From a checkpoint of a small transformer trained on Wikipedia: normalized queries and keys, capped logits.
Each number is 128 + 24 x the weight over its row's rms, rounded and kept within 0 to 255. Layers, rows and columns count from 0. The size above them is the row's rms in percent of the matrix's.

# layer 3 attention query, 256x224, rms 0.0607, rows 151-191, columns 56-111
size [111  93 124  88 112 126  84  93  97 102  97  92  88  96  91  90 102  97 100  95  95 101  92  96  95  87 104  93  96  87 104 100  89 110  92  91  93  89  96  94  96]
[[157 117 165 110  98 167 129  92 121 108 149 122 177  89 113  97 159 127 104 112 133 115 136 172 127  98 164 109 106 137 112 116 125 145 154  82 131 111 102 138 105 118 109 163 140 106  95 152 143 172 125  86 109 132 104 160]
 [114 157 122  97 100 136 167 138 145 103 154 120 101 139 124  91  76 187 139 141 102 105 106 147 135 138 135 128 130 129 112 160 120 113 129 163 158 128 118 115 115 140 127 166 151  95 141 110  88 128  96 108 175 125 113 123]
 [ 79 112  65 131 158 121 112 151 121 122 133 116 125 150 103 117 143 107 167 141 146 126 100 116 126  95 102 146 151  76 173 140 156 101 146 160 181 176 132 129 135 145 120  88 149 143 133 108 101 108 125 123 134 163 130 120]
 [159 137 143 128 139 140 169 111 102 115  99 125 117  93 107 133  86 138 111 124 130 114 151 141 130 160 135 128 130 155 141 142 125 156 120 133 125 121 131 153 149 121 129 134 140  85 145 126 156 111  98 107 123 137 146 126]
 [ 80 109 101 114 111 119 116 123 137 102 128 135 123 196 123 115 146  96 134 140 104 125 131 147 136 103 139 136 156  70 120 125 152 131 144 122 129 194 166 111 137 151 131 100 141 108  99  84 122 128 116 143 131 144 137  81]
 [ 85 136  67 118 156 103 135 120 144 117 119 160  95 173 112 145 121 114 157 108 157  83 109 125 124  95 113 141 138  82 182 122 135  85 118 186 152 170 177 115 161 164 121  94 136 131 113 119 144  99 115 149 164 147 121 116]
 [102 130  85 149 140 128 118 123 140  83 125 134 145 137 133 157 172  75 107  98 135  71 135 100  94 114 117 117 157 114 173 105  97  89 106 171 124 165 140 173 132 162 120  99 110 138 101 100 156 133 127 156 162 114 130 157]
 [103 116 150 114 112 162 156 117 133 133 132 123 121 120 163  85 106 158 147 130 114 137 150 113 141 156 127 117 105 148 112 157 114 143 151  90 167  70 120  75 139 125  98 164 100 128 143 117 114 141 114 134 110 152 151 144]
 [110 157  96  98 136 109 142 136 163  79 129 121 141 132 159 139 132 108 114  97 143 110 126  88 134 174 102 101 143 127 162 153  79  99  93 178 127 149 124 148 139 161 118 136 119 171 166 138 112 124 141 153 146  99 141 146]
 [113 115 117 107 154 114 147 132 124 137 135  84 101 103 103 143 138 117 123 137 130 123 180 103 114 181 122 127 120 123 141 100 142 125 133 114 161 106 177  90 108 142 120 130  98 162 125 129 133 110 128 186 121 145 135 128]
 [123 166 131 110 148 147 170 153 128 168 129 138 114 110 171 138 131 129 121 141  84 113 156 105 153 141 117 129  48 111 130 107  99 109 138 125 121 104 136 121  73 114 122 121 123 147 132 136 128 124 130 142  99 114 157 136]
 [146 113 139 130 114 112 137 152 146 175 150 111 110  98 137 109  93 118 159 131 163 139 121 137 142 136 111 169 150 140  84 134  98 129 140 117 163 117  81 131 134  94 129 123 144  93 129  76 125 140 167 103  81 135 107 128]
 [136 139 137 109 138 105 185 149 110 114 128 102 123 137 130 109 139 150 122 166 138 145  91 153 132 159 128 135 126 129 122 130 141  97 111 113 162 144  65 140 142 118  54 149 149 120 151 107 127 126 144 137  99 144 125 112]
 [152 128 157 104 144 122 156 134 135  91 101 129 143 104 102 123 153 155 121 135 127 169 157 176 101 139 147 109 129 114 105 128 148 147 133 120 133 129 121 120 149 150  88 187 129  92 168 144 121 138 131  97 155 182 160 116]
 [142 103 162 143  96 141 152 128 155 129 119 116 133  91 144 114 130 166 102 162 135 144 157 146 143 151 148  79 115 147 101 143 150 136 132  69 122  99 135 115 129 114 123 176 124 109 131 119 113 121  88 100  77 165 168 129]
 [171 136 110 171 126  75  97 103 144 112 140 146 143 106 118 148 144  92 121 113 105 115 145 102 110 108 124 123 125 139 145 155 138 123 105 141 104 159 120 153 154 119 156  95 155 104 125 146 137 124 143 131 172  99 150 116]
 [106 128 125 130 118 116 117 126  98 148  86 121 156  97 131 135 127 144 141 104 139 134 143 144 130 129 138 152 119 138 106 116 117 187 151  81 165 151  97 148 125  82 141 122 112 133 107  73 117 120 167 132  56 135 167 115]
 [ 95 119 166 115 142  86 118 121  92 173 127 175 142 154 104 125 113 112 140 110 147  79 158 150 113 111 154 158  96 123 153 149 124 103 156 136 141 116 194  96  94 138 151  87 118 154 130 105 154 112 151 109 118 133 120 107]
 [121 159 119 109  97 150 140 165 115 110 102 127 140 102  83 165 151 142 157 107 135 124  82 107  77 107 108 136 184  80 166  91 136 148 112 173 118 140 158 124 108 154 178 170 109 112 100 140 129 102 111 163 155  94 127 147]
 [128 107  97 123 116 126 146 155 140 164 120 115 124 139 129 146 151 113 131 161 101 128  69 143 129 115  98 147 108 129 141 134 112  49 161 131 164 127 111 120 114 166 126  86 141 117 115 123 129 140 122 122 145 118  89 130]
 [136 145 125 147 129 116 134 119 149 132 153 115 150 141 115 158  96 182 121 142 121 125 110 146 114 107  88 109 121 106 130 134  99 126  56 167 108 133 117 136 141 131 150 136 148 112 167 128 135 111 126  97 173 130 127 137]
 [130 140 146 135 135 146 128 130 147 160 125 188 119 106 152 129 136 117 133 156  92  86 116  95 174 141 117 123  74 148 132  99 116 125 158 115 145  98 109 131 116 128  96 111 164 111 115 117 150 171 132 120 111 108 172  96]
 [113 122 129  90 128 103 121 119 107 164 153 137 168 127 108 106 133 143 143 128 150 107 184 147 106 136 149 169 119 135 160 147 104 138 162 109 136 112 158 124 111 143 118  95 133 166 127 114 144 120 131 130 110 123 100 115]
 [131 125 127 130 133 120 119 135 128 126  81 129  94 164 123 155 125 150 153 120 165 122  78  85 130 102  89 114  69 100 134 120 138  77  90 141 126 179 116  92 139 109 151 176  94 130 147 137 164 142 126 113 119 108 131 139]
 [150 107 131 151 133 112 172  87 109 128  83 157 118 138 138 119 148 176 121 135 177  90 141 103 126 164 106  88 107 108 126 141 121 118 144 107 119 110 148 155 133 138  77 118 102 140 139 159 149 104 127 139 135 119 155 142]
 [140 149 127 120 167 143 118 111 132 123 156 158 143  94  96 154 120 127 153 157 126 110 116 123 138 129 155 102  79 137 137 147 112 116 132 163 114 168 173 159 108 108 128 165 133 172 131 146 124 149 139 106 131 126 154  76]
 [124 156 112  89 150 100 135 143 108 118 161 132 139 143  89 139 136 102 122 124 177 152  98 169 119 153 107 138 111 118 125 125 120 144 130 186 176  96 119 134 103 160  91 121 123 142 115 110 131 108 122 130 154 125 108  94]
 [129 145 110 144 108 141  92 133 146 157 140 116 171 130 147 114 153  94 158 135  93 157 100  99 161 117  94 107 155 148 120 119 102  99 135 104  99 141  58 127 157  98 129 163 120  93 143 140 129 137 141 144  92  76 129 127]
 [ 96 122 158 137 151 115 116 138 166 131 143 140  90 118 151 121 153 110 117 102 115 131 106 129 159 129 133 135 130 125 156 138 105  72 127 149  95 113 103 179 168 128 140 111 145 131 132 140 163 117  88 110 150 128 139 119]
 [114 137 118 120 154 132 124 109 118  82 111 159 136 141 128 137 136 140 128 110 165  63 102  73  88 138 109  96 112  66 181 130 135 103 118 156 141 170 180 140 138 166 151  85 117 135 121 131 153 128 127 143 135 115 122 115]
 [119 122 130  97 138 150 128 141 154 131 173 108 140 117  99 136 134 114 117 179  89 135 153 150 164 101 158 113  96 148  93 138 131 158 133 168 136 107 130 111 137 115 124 104 108 143 142 102 127 104 115  73 128 154 134 105]
 [116 118  97 163  87 129  94 141 147 122 124 135  67 147 121 144 145 104  99 125  92 100 130  81 151 139  67 125 184 105 133 116 117 114  84 126  86 142 121 126 143 146  99  86 149 112 122  75 130 126  91 197 147 115 104 159]
 [133 115 130 135 110 115 132 118 129 158 130 123  86 131 119 133 121 157 108 141 152 143 166 115 170 122 115 112  98  98 123 133 157  60 144 162 106 127 139 165 111 172 143 121 114 176 106 185 125 106 152 143 162 119 120 131]
 [123 102 151 137 156 138 128 128 125 187 142 104 116 146 144 148 140 149 134 142 124 101 132 107  81  82 130 165 115 112 105 144  96 108 110 149 122 135 117 138 129 102 141 145 177 106 133 105 139 147  94 124 157 122 137 171]
 [118 138 102 105 141 143 126 121 153  98 103 136 108 115 132 166 122 115 129 131 151  74 145 121 111 135 124  69 119 118 173  95 105  88 109 170 127 136 149 133 128 168 133 147 106 158 145 134 133 115 143 143 101 128 150 157]
 [ 71 157 130 117 128 112 149 141 124 106 157 149 133 154  91 126 133 117 154 103 130  89 125  93 139 137 107 132 111  78 145 133 110 106 112 156 147 102 166 116 110 133 160  77 114 157 108 113 148  96 143 149 128 123 109 103]
 [116 130 138 155 116 110  79 127 115 144 214 119 135 102  92  90 142 114 136 126 104 156 113 119 160  89 134 146 116 134 137 170 136 110 126 136 126 143  70 135 151  96 141  93 123 140 123 130 143 134 100 121 164 126  99 138]
 [139 111 182 138 105 125 127 134 143 165 162 155 135 141  97 124 115 153 126 120 146 182 160 142 141 132 154 135 152 122  96 158 151 179 127  83 111 110  98 113 145 124 109 134 123 141 108 158 143 152 131  69 129 138 143 106]
 [135 127 121 140 123 126 131 134 159 122 110 195 135 153  92 138 106 154 118 130 139 112 149 149 130 112 165 157 135 122 150 166 104 134 114 182  81 145 157 184 153 142 160 126 115 134 127 123 135 151 142  83 193 172  89 144]
 [120 123 159 139 155 143 146 145 108 205 116 161 116 102 116 159 123 124 123 155 124 178 200 131 141 130 164 171  79 127 129 137 107 151 145 150 148 106 144 141 129 110 113 135  91 107 103 123 101 127 146  98 134 127 151 132]
 [115 127 144 102 129 138 151 134 165 171 136  79 124 133 151  93 158 103 125 143  92 162 130 140 153 129 123 123 122 140 111 156 100 106 157  80 156 102 103  53 134 136  97 154 121 143 137 115  99 111 114 142 132 137 112 135]]
# layer 3 attention key, 256x224, rms 0.0597, rows 151-191, columns 56-111
size [105  98  92  95 101  77 116  97  97 103  97  91 104  94  89 106  99  98  93  94  88  96  98  96 100  92 104  93  95  85 101  99  89 100  95  84  89  94  91 102 118]
[[169 127 142 129  84 148  96 107 156 100 131  80 121 157 144 120 139 110 121 144 127 113 162 151 133 144 139 117 133 192  93 112 124 133 121 138  81 127  99 136 141  96 130 146  87 147 118 116 138 127 152  99 130  72 136 103]
 [ 93 153  97 123 150 127 132 143 142 140 144 118  88 160  97 101  96 161 185 135 114 123  98 123 135 139 132 141 141 133 170 121 157  98 143 116 130 136 125 104 101 159 131  98 124 146 124 120 101  87 135 185 114 123 114  94]
 [ 49 132 102  96 147 124 153 163 154 132 133 118 128 168 105 116 116 121 151 122 139 116 118  97 112 125 124 130 154  58 148 149 137 109 148 136 153 128 108 115 130 192 126 123 110 147 163 162  64  76 131 145 151 144 154 143]
 [143 138 105 140 183 122 127 139  99 137 119  99 140 172 123  89 111  93 150 139 138 124 117 116 142  89 117 145 111 111 141 140 155  85 128 208 120 153 148 145 102 136 139 109 144  86 123 105 129 140 150 149 129 150 101 128]
 [ 75 134  80 111 150 101 143 166 119 110 134 143 106 155  77 155  96 146 152 109 161 136 127 130  98 155 135 140 150 114 165 144 124 169 130 137 195 115 134 142  98 142 130  86 122 131 148 146 124 106 123 146 163 103 113 137]
 [137 126 129  98 136 135 149 153 142 138 124 112 131 140  97 162 141 126  80 109 151 146 104 108 109 184 121 100 144  92 154 167 116 137 124 101 140 125 140  96 108 157 158 135 114 121 155 138  87 144  94 152 163 155 113 135]
 [141 124 186 112 102 176 134  76 129 135 121 130 126 101 157 128 118  94  90 127 141 118 121 138 114 160 125 111 129 163  90 127 117 142 128 128  91  89 139 106  96 138 150 143 130 152 146 157 113 166 102 100 140 109 134 166]
 [114 138  73 128 155 102 122 162 151  93 137 167 137 170 121 135 167 115 143 137  91 136 181 137 109 144 132 184 148 109 172  94 114 131 133 135 129 135 120 140 137 141 105 109 111 110  95 124 137 124 153 159 120 124 114  76]
 [ 85 162 157 120 139 155 143 106 166 169 118 126  94 102 181 119 142 116 128 130  95 104 154  66 128 146 144 104 115  93 130 107  99 111 145 143 107  96 152  63 132 160 135 170 104 161 156 136 101 137 144 153 127 142 140 152]
 [166 129 159 145 123 133 151 124 149 135 138 131 177  95 137 159 152  87  87  92 122 155 174 129  83 174  97 144 125 119 126 173 100 155 131 153 109 142 116 109 114  98 106 168 117 117 111 171 157 151 107 124 128 203 130 125]
 [117 146 150 162 136 134 136 160 167  96 139 133 110 122 160 155 137 126 133 135 105 143 158 101 118 159 142  81 136 160 127 117  96 131 107 104 117 129 154 128 134 125  87 160 114 140 104 138 151 127 139 143 109 128 189 109]
 [ 94 133 144 136 139 126 113 146 171 124 120  98 184 144 133 111 119 160 152 158 107 109 136 131 132  74 133 106 113 133 132 119 153 108 106 132  83 148 146 175 157 147 110 137 128 105 109  81 117 101 170 147 104 116 138 116]
 [143 133 134 116  79 177 164 131 134 138 127 134 100 112 150 135 132 116 110 137  77 140 115 146  95 163 123 125 103 152 160 150 120 121 140 120 114 100 105  71 108 129 152 108 139 128 120 130 129 159 118 141  95  98 115 117]
 [172 125  97 134 111 131 132 119 108  99 146 116 105 154  93 137 118 102 128 137 169 109 135 152 104 129 144 138 158 155 165 151 145  77 114 158 130  93  69  99 136 144 149 143 128  91 131 153 138 128 110 143 104 127  95 110]
 [130 117  94 123 165  84 123 142 137  89 127 133 118 179 139 117 137 137 167 145 108 124 152 120 130 126 114 138 114 131 162 118 104 123 141 187 109 146 148 120 117 104 101 113 149 104 121 144 115 119 137 139 139 130 142 105]
 [127 102 139 146 134 114 135  98  71 143 114  98 102 137  99 137 133 180 121 112 151 115  71 121 148 131 129  95 118 116 105 150 137 126 146 133 135  96 163 158  85 119 129 131 163 108 154 149 102 123 111 105 156 121 133 160]
 [116 117  96 100 146  85  99 182 128 114 133  97 142 108 140 111  97 122 154 162 131  91 144 164 159 103 176 172 122 124 131 129 161 108 119 122 186 147 178 132 153 122 127 120 131 108  82 112 179 123 137 121 176 132 146 116]
 [132 145 161 129 115 125 119 167 132  70  81 124 136 146 143 158 135 156 116 100 124 142 137 110 136 142 131 136 102  83 135 160 132 127 111 116 148 158 119 175  87 155 116 109  86  97  89 149 134 137 129 113 136 123 127 160]
 [132 126  95 121 143 179 125 146 135 129 143  85 141  96 155  88 136  73 123 136 162 154 109 123 135 156 129 145 110 133 136 127 135  99  94 111 157 159 131 141 104 117 171  89  84 168 175 140 115 134 150 159 135 143 167 119]
 [118 140 141 144 117 147 150 125 159 105  80 132 142 165 139 159 143 153  95 139 131 148 122 139 120 118 117  92 105 137 147 158 121 145 114 104  80 106  85 149 130  92 109 142 124 158 166 130 119 116 150 133  93 111 117 129]
 [115 110 119 159 111 162 124  87  91 137 156 106 117 104 168 122 115 111 142 143 117 129  68 112 141 120 122 116 147 173 102 127 134 149 133 132 129 114 169  84 140 119 171 120 155 167 110 173  79 107 109 122  97 111 173 142]
 [134 122  99 111 101 116 132 166 168 109 123  82 125 131 143 107 121 145 117 130  87 140 159 127 100 145 145 147  93 142 140 111 135 138 155 122 125 110 133  88 133 168 120 120 110 119  96 120 148 145 123 122 150  93 161  98]
 [122 141 136 118 119 149  84 129 144 103 127 153 139 125  99 166 143 101 104  67 124 130 152 133  94 167 115 125 141  97 106 154 132 122 110 134 140 127 132 131 100 131 115 139 129 112  69 129 152 124  94 139 184 184 106 130]
 [182 110 117 130 149 122 177 120 154 107 133 150 148 119 163 146 118 155 136 176 137 126  68 127 103 136 120  80  93 172 142  98 109 144 118 114 120 108 154  98 159  96 130 128 137 138 132 165 113 109 121 116 109 131 139 124]
 [132 117 145  99 119 144 135 113 141 120 105 160  95 113 146 132 142  91  85 149 118 134 102 118 133 198 107 118 105 123 146 127 124 120 149 127 133 144 127 127  93 134 113 125 134 136  89 125 134 167  94 137 139 149  65  95]
 [148 143 137 145  92 108 147 144 139  96 159  66 108 120 163 117  89 132 107 131  79 158 148 110 106 156 119 112 136 117 136 144 128 115 145 109 131  86  84  97 111 152  98 145 114 137 114 138 113 134 145 141 173 111 165 124]
 [104 166 148 143 128 153 115 155 157 121 127  99 107 130 128 128 161 110  88 158 114 128  92 106  90 158 120  90 123 151 157 170 140 113  72 141 119 172 124 158 119 119 109 126 108 150 123 113 120 137 108 156 164  71 112 135]
 [132 125 155 134  81 140 139 109 117 133 123 119 139 112 141 156 125 130 124 134 104  96 127 144 148  90 124  76 119 148 111 100 104 100 130  71 109 110 154 109 170 126 145 133 120 185 103 124 114 141 147 144 109 112 151  95]
 [ 84  98 130 131 131 106 168 125 117 174 122  71 154 136 138  96 106 118 164 156 109 104  77 170 128 108 101 132 136 145 141 146 108 186 111 139 103 116 142 132  93 126 151 114 148 172 162 112 132 136 170 160  88  64 144 131]
 [170 125 142  97 134 142 131  94 141 137 122 132 113  93 147 112 127 107  90 149 119 137 120 120  97 181 129 140 130 130 117 110 121 144 170 106 134  54 131  62  93 155 129 117 107 125 131 173 129 161  96 114 151 143 128 147]
 [116 158 151 135 116 134 102 167 120 103 134 147 165 156 120  98 128 148 114 151 125 121 130 134 126 182 120 151 155  90 114 127 125 129 133 121 119  88  73 134 142 137 110 140  89 116 140 118 123 109 126 100  85  84 200 124]
 [ 98 131 141 108  89 164 156 125 110 195 165 139 144 126 133 148 134 123 114 116 143 118 142 142 121  91 141 158 139 160 149 120  96 160 153 127 123 143 120 128 123 138 117 125 145 169 177 149 123 108 125 124  90 117 100 170]
 [141 131 152 122 105 119 147 113 164 144 118 139  95 164 134 155 137 152 107 143 115 127  86 126 115 142 108  69 122 133 150 112 135 111 134 109 106 136 111 131  66 107  85 143 188 112 132 144  82 121  64 138 109 132 113 129]
 [ 91 131 112 126 164 131 153 122 124 103 144  74 153 168 111 106 122 150 157 139  98 127 125 135 151  81 148 108 123 132 147 164 104 113 130 177  95 143 166 138 131 137 144 120 158 154 132 125  99  96 129 108  91 134 116 138]
 [145 142 151 132 159 121 111  88 162 126 129 113 127 103 176 121 128 128 106 149 130  99 121  70 122 132 127 103 130 124 144 110  79 136 117 117 115 117 141  72 129 137 113 172 110 148 142 156 101 121 103 147 116 147 120 150]
 [144 140 176 121 138 147 144 128 139 132 137 171 126 136 127 158 125 107 110  99 143 152 109 119 112 180 127 112 104 132 121 109 108 155 173 113 119 123 136 119  66 147 102 166  95 120 138 152 130 127 113 130 150 143 150 149]
 [121 126 140 116 117 136 132 155  92 168 128 138 168 172 126 144 150 126 104 153 115 126 136 145 137 110 157 129 108 101  96 142 137 154 157 128  86 141 113 186 127 136 126 149 118 136 160 110 112 146 142  99 100  96 134 126]
 [150 116  97 129 138  98 125 138 110 114 132 109 104 123 128 122 116 123 131  92 125 117 114 132 111 127 131 157 119 108 150 146 147 165 141 164 137 150 127 134 127 136  99  74 126  79 110 136 144 134 123 110 145 115 150 113]
 [109 122 111  85 128 153 112  76 126 103 154 107 101 146 113 123  95 131 128 119 168 144  86 122 119 130 133 162 124 158 125 144 181 127 130 144 144  90 106 126 108 170 131 107 177 131 134 105  91 155 130 123 152 104  95 142]
 [143 157 140 124 130 113 145 154 141  93 134 123 135 164 128 133 134 145 155 126 138 131 134 143 178 152 144 142 107 102 113 152 146 126  98 110 122 153 121 198 130 141 119 139 153  96 118 117 140 142 150  96 150 124 145 130]
 [142 151 138 144  75 169 143 156 154 146 143 174 159 127 135 168 158 102 114 107  87 119 159 142 121 144 150 129 130 143 134 106  71 148 127 111  86 133  72 102 150 110 106 123  88 141  99 129 139 160 127 128  59 149 172 106]]
# layer 3 attention value, 256x224, rms 0.0506, rows 128-146, columns 56-111
size [100  91  91  95  96  84  93  86 101  95 103  92  94  93  97  97  91  96  95]
[[124  96 137 156 130 158 155 117 148 142 177 121  99 128 106 116 108 123 104 125 153 165 146 100 137 129 174 124 153 124 111 138 126  85 140 121 140 132 155 140 186 121 153  77 114 120 148  94 127 127 117 171 150 118 105  91]
 [124 152 148 103 148  69 135 122 117 105 119 143 131 109 127 130 111 107 105 129 138 119 115 118 137 137 113 120 118 124 117 138 110 159 151  90 120 141 161 163 129 132 157 102 130 115 116 153 120 122 103 136 125 134 194 102]
 [139 126 135 119 136 147 100 122  68 171 165 129 160 135 119 159 148 103 140 141 122 111 139 154 116 103 111 162 136 133 140 132 107 125 135 123 137 144 146 128 106 129 110 108 139 157 167 109 118 116 131 143 160 169 113 105]
 [115 157  98 115 137 219 120 140 115 144 126 136 159 114 153 148 142 167 148 118 108 153 106 151 175 111 157 125 138 119 133 135  83 124 144 108 123 111 126 144  78 152 126 158 136 125 112 177 138 114 146 138 140 166 110 147]
 [128 113 130 163 162 154 113  99 148 162  79 158 118 116 159 106 115 139 129 118 136 117 106  94 138 149 129 113 119 137 119 160 123  90 156  91 154 122 118  98 138 140 123 127 136 150 143 155 134 116 156 152 125 129 145 155]
 [124 127 146 120 102 147 174  92 106 155  42  92 150 151 110  98 155 115 100  98 125 123 133 106 152 156 157 101 167 128 117  81 135 114 177 112 130 119 128 119 146 117 152 141 120 168 123 105  97 123 104 164 132 115 110 118]
 [119 170 144 130 145 144  92 126 166 153 138 129  91 110 129  77 114 134 144 139 105 153 103 113 107 157 170 135 129 142 122 213 121 122 131 121 117 110 125  84  99 129 122 172 120 113 159 164 130 126 139 133 119  99  97 107]
 [137 150 123 132 126 146 166 136 121 179 174 148 170 105 106 172 128 124  96  84  87 135 144 148 144 102 154 132 137  99 129 103 158 140 108 124 136 156 123 141 105 131 146 175 124  79 130 107 149 105 133 130  93 135 130 110]
 [153 116 148 149 120 194 105  86 150 139 188  80 131 155 132  92  99 140 134 112 134 160 137 116 122 128 152 138 142 138 129 169 158 133 108 105 142 106 137 102 162 118  70 168 157 152 176  79 109 124 139  99 131 157 133 158]
 [107 103 120 128 121 131 116  97 168 134 102 161 134  90 138 143 150 105  94  93 103 147 160 117 110 142  69 119 135 123 123 169  93 153  67 112 124 111 110  91 130 107  95 146 106 136 184 123 107 143 147 149 170 168 186 130]
 [109 146 122 123  93 124 107 152 119 106 191 124 155 121 142 115 108 140 136  93 120  60 109 142 156 115 155 107  71 139 163 132 146 152 106 117 100 146 125 141 170 119 140 116 100 122  97  89 134 137 105 178 129  77 106  90]
 [143 170 112 136 109 122 115 147 149 111 168 123 139 112 120  74 169 117 149  91 111  73 142 132 153 127 143 135 117 143 146 162 111 128 144 140 120 148 145 128 116 119 117 115 119  75 100 149 153 130 131 140  99 147 146 131]
 [166 106 100 117 159 126 120 115 106 134 115 133 114 125 139 117  91 143 132 141 185 136 124 106 110 189 115 129 141 124 132 142 181 164 155 115 117 141 138 129 121 145 149  97 153 118 140 169 140 126  99 142 181 123 117 185]
 [142 141 139 127 124 110 159 112 140 143 130 125 152 129 163 174 128  89 110 112 108 110 125 125 117 106  96 118 141 161 118 101 108 130  96 134 151 146 138 124 120 141 123 141 131 119 148 113 131 146 130 132 110 143 168 148]
 [109 114  89  82 157 125 136 136 109 119  95 115  99 139 144 150 124 104 143 113 180 121 116 112 137 165 108 158 109 110 142 142 100 149 127 111 172 133 136 104  62 143 136 120 121 141 139 196 143 116  92 141 158 124 113 184]
 [155  99 115 137 113 102  74 136 147 124 109 112 124 142  86 113 149 146 120  94 132 160 152 146 158 113 142 137 147 128 118 171 173 127 120 192 106 171 144 133 171 128 130 144  98 123 129 123 133 139 144  88 158 165 109  67]
 [129 105 119 134 129  93 127 103 154  97 136  83 104 160  89 123 117 133 113 117 142 131 107 113  82 119 108 167 103 123 123 177 141 150 135 134  95 155 129 128 100 114 109  90 130 138 170 124 123 128 121 155 106 116 113 146]
 [129 168 120 124 115 178 167 121 148 127 179 106 153 104 150 128 139 135 153 112 109 141 111 150 141 108 164 155 138 119 137 158 102 128 160 136 130 156 114 142  65 122 154 198 114 108 114 142 128 126 145  89 130 144 168 155]
 [108 144 139 156 114 166 152 143 169 162 102 109 127 104 126 112 164 132 127  93  99 155 152 148 135 126 157 174 150 138 155 112 126 134 100  98 154 148 104 118  98 117 160 149 122  96 133  96 116 135 119 161 165 136 105 139]]
# layer 3 attention output (transposed), 256x224, rms 0.0434, rows 128-146, columns 56-111
size [111 104  92 104  97  86 111  97  79  73 115 103  83 109  73 100  98 108  96]
[[143  89 177 100 123 118 156 128  93 159 157  93 151 126 103 108 144 111 142 116 129 177 125 138 126 156 142 139 104 131  72 115 131 145 121 149 111 139 104  81 139  94 124 129 117 115 109 144 119 134 175 101  91 160 192 127]
 [105 132 126 123 143 125 151 183 157 131 147 139  92 116 128 125 176  97 107 128  87 106 161 131 149 122 136 143 133 149 100 107 115 134 127 132 120 162 143 133 180 129 137 141 135 137 142  89 129 140 133 108 177 117  92 143]
 [ 92 121 129 136 160 115 103  91 120 108 145 135 104 148 116 161 153 111 155 105 132 125 112 130 148 157 154 164 142 119 176  95 113 107 134 135 127 139 140 101 127 127 141 115 151 136 128 114 134 136 154 139  54 136 126 170]
 [166 107 145 135 115  97  96 112 138 125 132 102 124 122 126 120 134 149 179 142 161 122 122 104 121 122 147 138 123 108 173 104 143 101 121 135 132 158 140 202 147 116 146 117 141 123 138 166 191 142  99 101 115 122 152  84]
 [149 126 105 105  99 121 147 150 147 125 156 130 161 141 150 105 116 152 105 197 116 186 113 180 134 137 153  92 114 128  81 162 159 171 137 150  78 124  85 122 144 111 132 109 136  68 155 147 158  90 127 102 128 115 107 108]
 [119 109 103  88 141 133  89 128 172 136  80 178 149 139 140 116 119 145 100 111 125 173 141 189 136 140 108 121 125 113 118 134 152 189 157 152  96 145 122 102 142 141 114 132 108  52 135 125 134 186 131 140 127 122 122 120]
 [179 121  95 115 101  99 126 147 152 142 124 157 101 127 129 115 109 171 124 139 134 123 136 112 127 139 166 155 115 148 154 139 156 119 109 159 139 151  95 147 161 143 175 124 130 125 115 108 151  51 133  91 122 113 126 138]
 [161  94 118 103 107 140 104 117 148 117 109 143  97 116 119 129 167 148 115 103 153 107  65  86 113 115 123 141 110  90 139  89  76 121 137 143 141 115 110 167 102 132 139 124 110 151  96 160 163 137 148 117 174 116 160 149]
 [138  99 170 133 106 112 131 147 127 140 102 142 146 113 111 131 114 116  84 191 133 156  97 119 150 147 143  96 137 128 103 132 157 139 142 133 151 122 129 114 122 153 120  93 129 101 140 167 142  97 137 125  92 119 187  88]
 [127 116 142 144 123 127 138 158 146 147 121  98 123  87 149 149 129 126  82 170 169 138  96 119 136 108 158 115 151 142  94 125 157 153 131 133 143 101 125 135 133 124 131 130 153 112 119 148 131  90 130  71 153 134 145 134]
 [113 134 153  79 155 101 152 142 151 110 176 118 113 141 116  90 137 136 147 109 101 106 137 121  92 132 139 149 145 156 116 115 133 103 119 152 163 124 123 117 194 156 160  88 133 148 110 148 169 173 160 131 151 142 171 134]
 [126 145  89 133 109  86 116  90 118 151 120 134  83 141 130 146 121 147 142 110 151  54 133 106 117 142 118 161 116 113 202 130 131 138 121 126 117 100 131 135 170 165 135 116 143 118 103 115 135 149 106 145 128  83  97 165]
 [107 150 100 158 128 144 130 132  93 155 190  98 146 134 116  78 132 153 170 121 124 122 133 148 123 143 121 142 161 160 134 114 124 120 126 200 153 102 130 110 124 109 128 113 128 101 144 122 103 136  87 148  82 143 107  98]
 [149 116 121 149 126  86  96 141 129 122  91 163 115 133 147 179 153 173 123 169 142 109 128 128 127  80  84 132 103 112 151 171  97 104 140 119 117 138 128 128 108 119 122 154 111 124 132 112 141  93 108 157 148 127 104 162]
 [133 172 121 146 140 130 124 137 122 126 174  72 145 130 118  90 138 126 201 103 123 128 126 124 126 115 132 129 146 149 150 135 154 110 132 153  97 104 113 124 128 104 117 150 139  95 139 108 102 139 107 124 112 124  97 118]
 [176 129 117 150  99 106 166 115  84 140 139 130 129 119  85 169 118  99 129 150 167 147 117 128 104 128 101 132 155 163 133 136 118 104 110 106 147  92 131 119 122 129 132 113 116 127 102 120 126 140 108 150 143 153 165 112]
 [142 140 114 114 136 143 130 109 112 181 135 125 101 148 135 154 126 130 150 134 108 135 142 153 156 120  93  87 119 151 139 131 110 109 143  99 149 113 118  56 101 158 107 130 144 143  95 134  85  87 143 157 125 142  78 115]
 [176 109 139 150  91 103 119 124 143 130 100 150 110  95 126 185 151 144 143 142 156  80 140  88 120 126  90 116 111 131 139 139 120 113 118 136 112 142 139 157 147 143 115 139 127 113 142 142 129 161 101  92 176  63 125 131]
 [154 102 172 110 126 114  91 139 143 125 120 139 163 153 119 167 144 145 116 119 158 112 130 116 132 138 137 140 111 128 114 126 148 131 163 149  91 177 143 138 165 152 112 173 135 115 121 171 133 111 148  82 163 129 155  82]]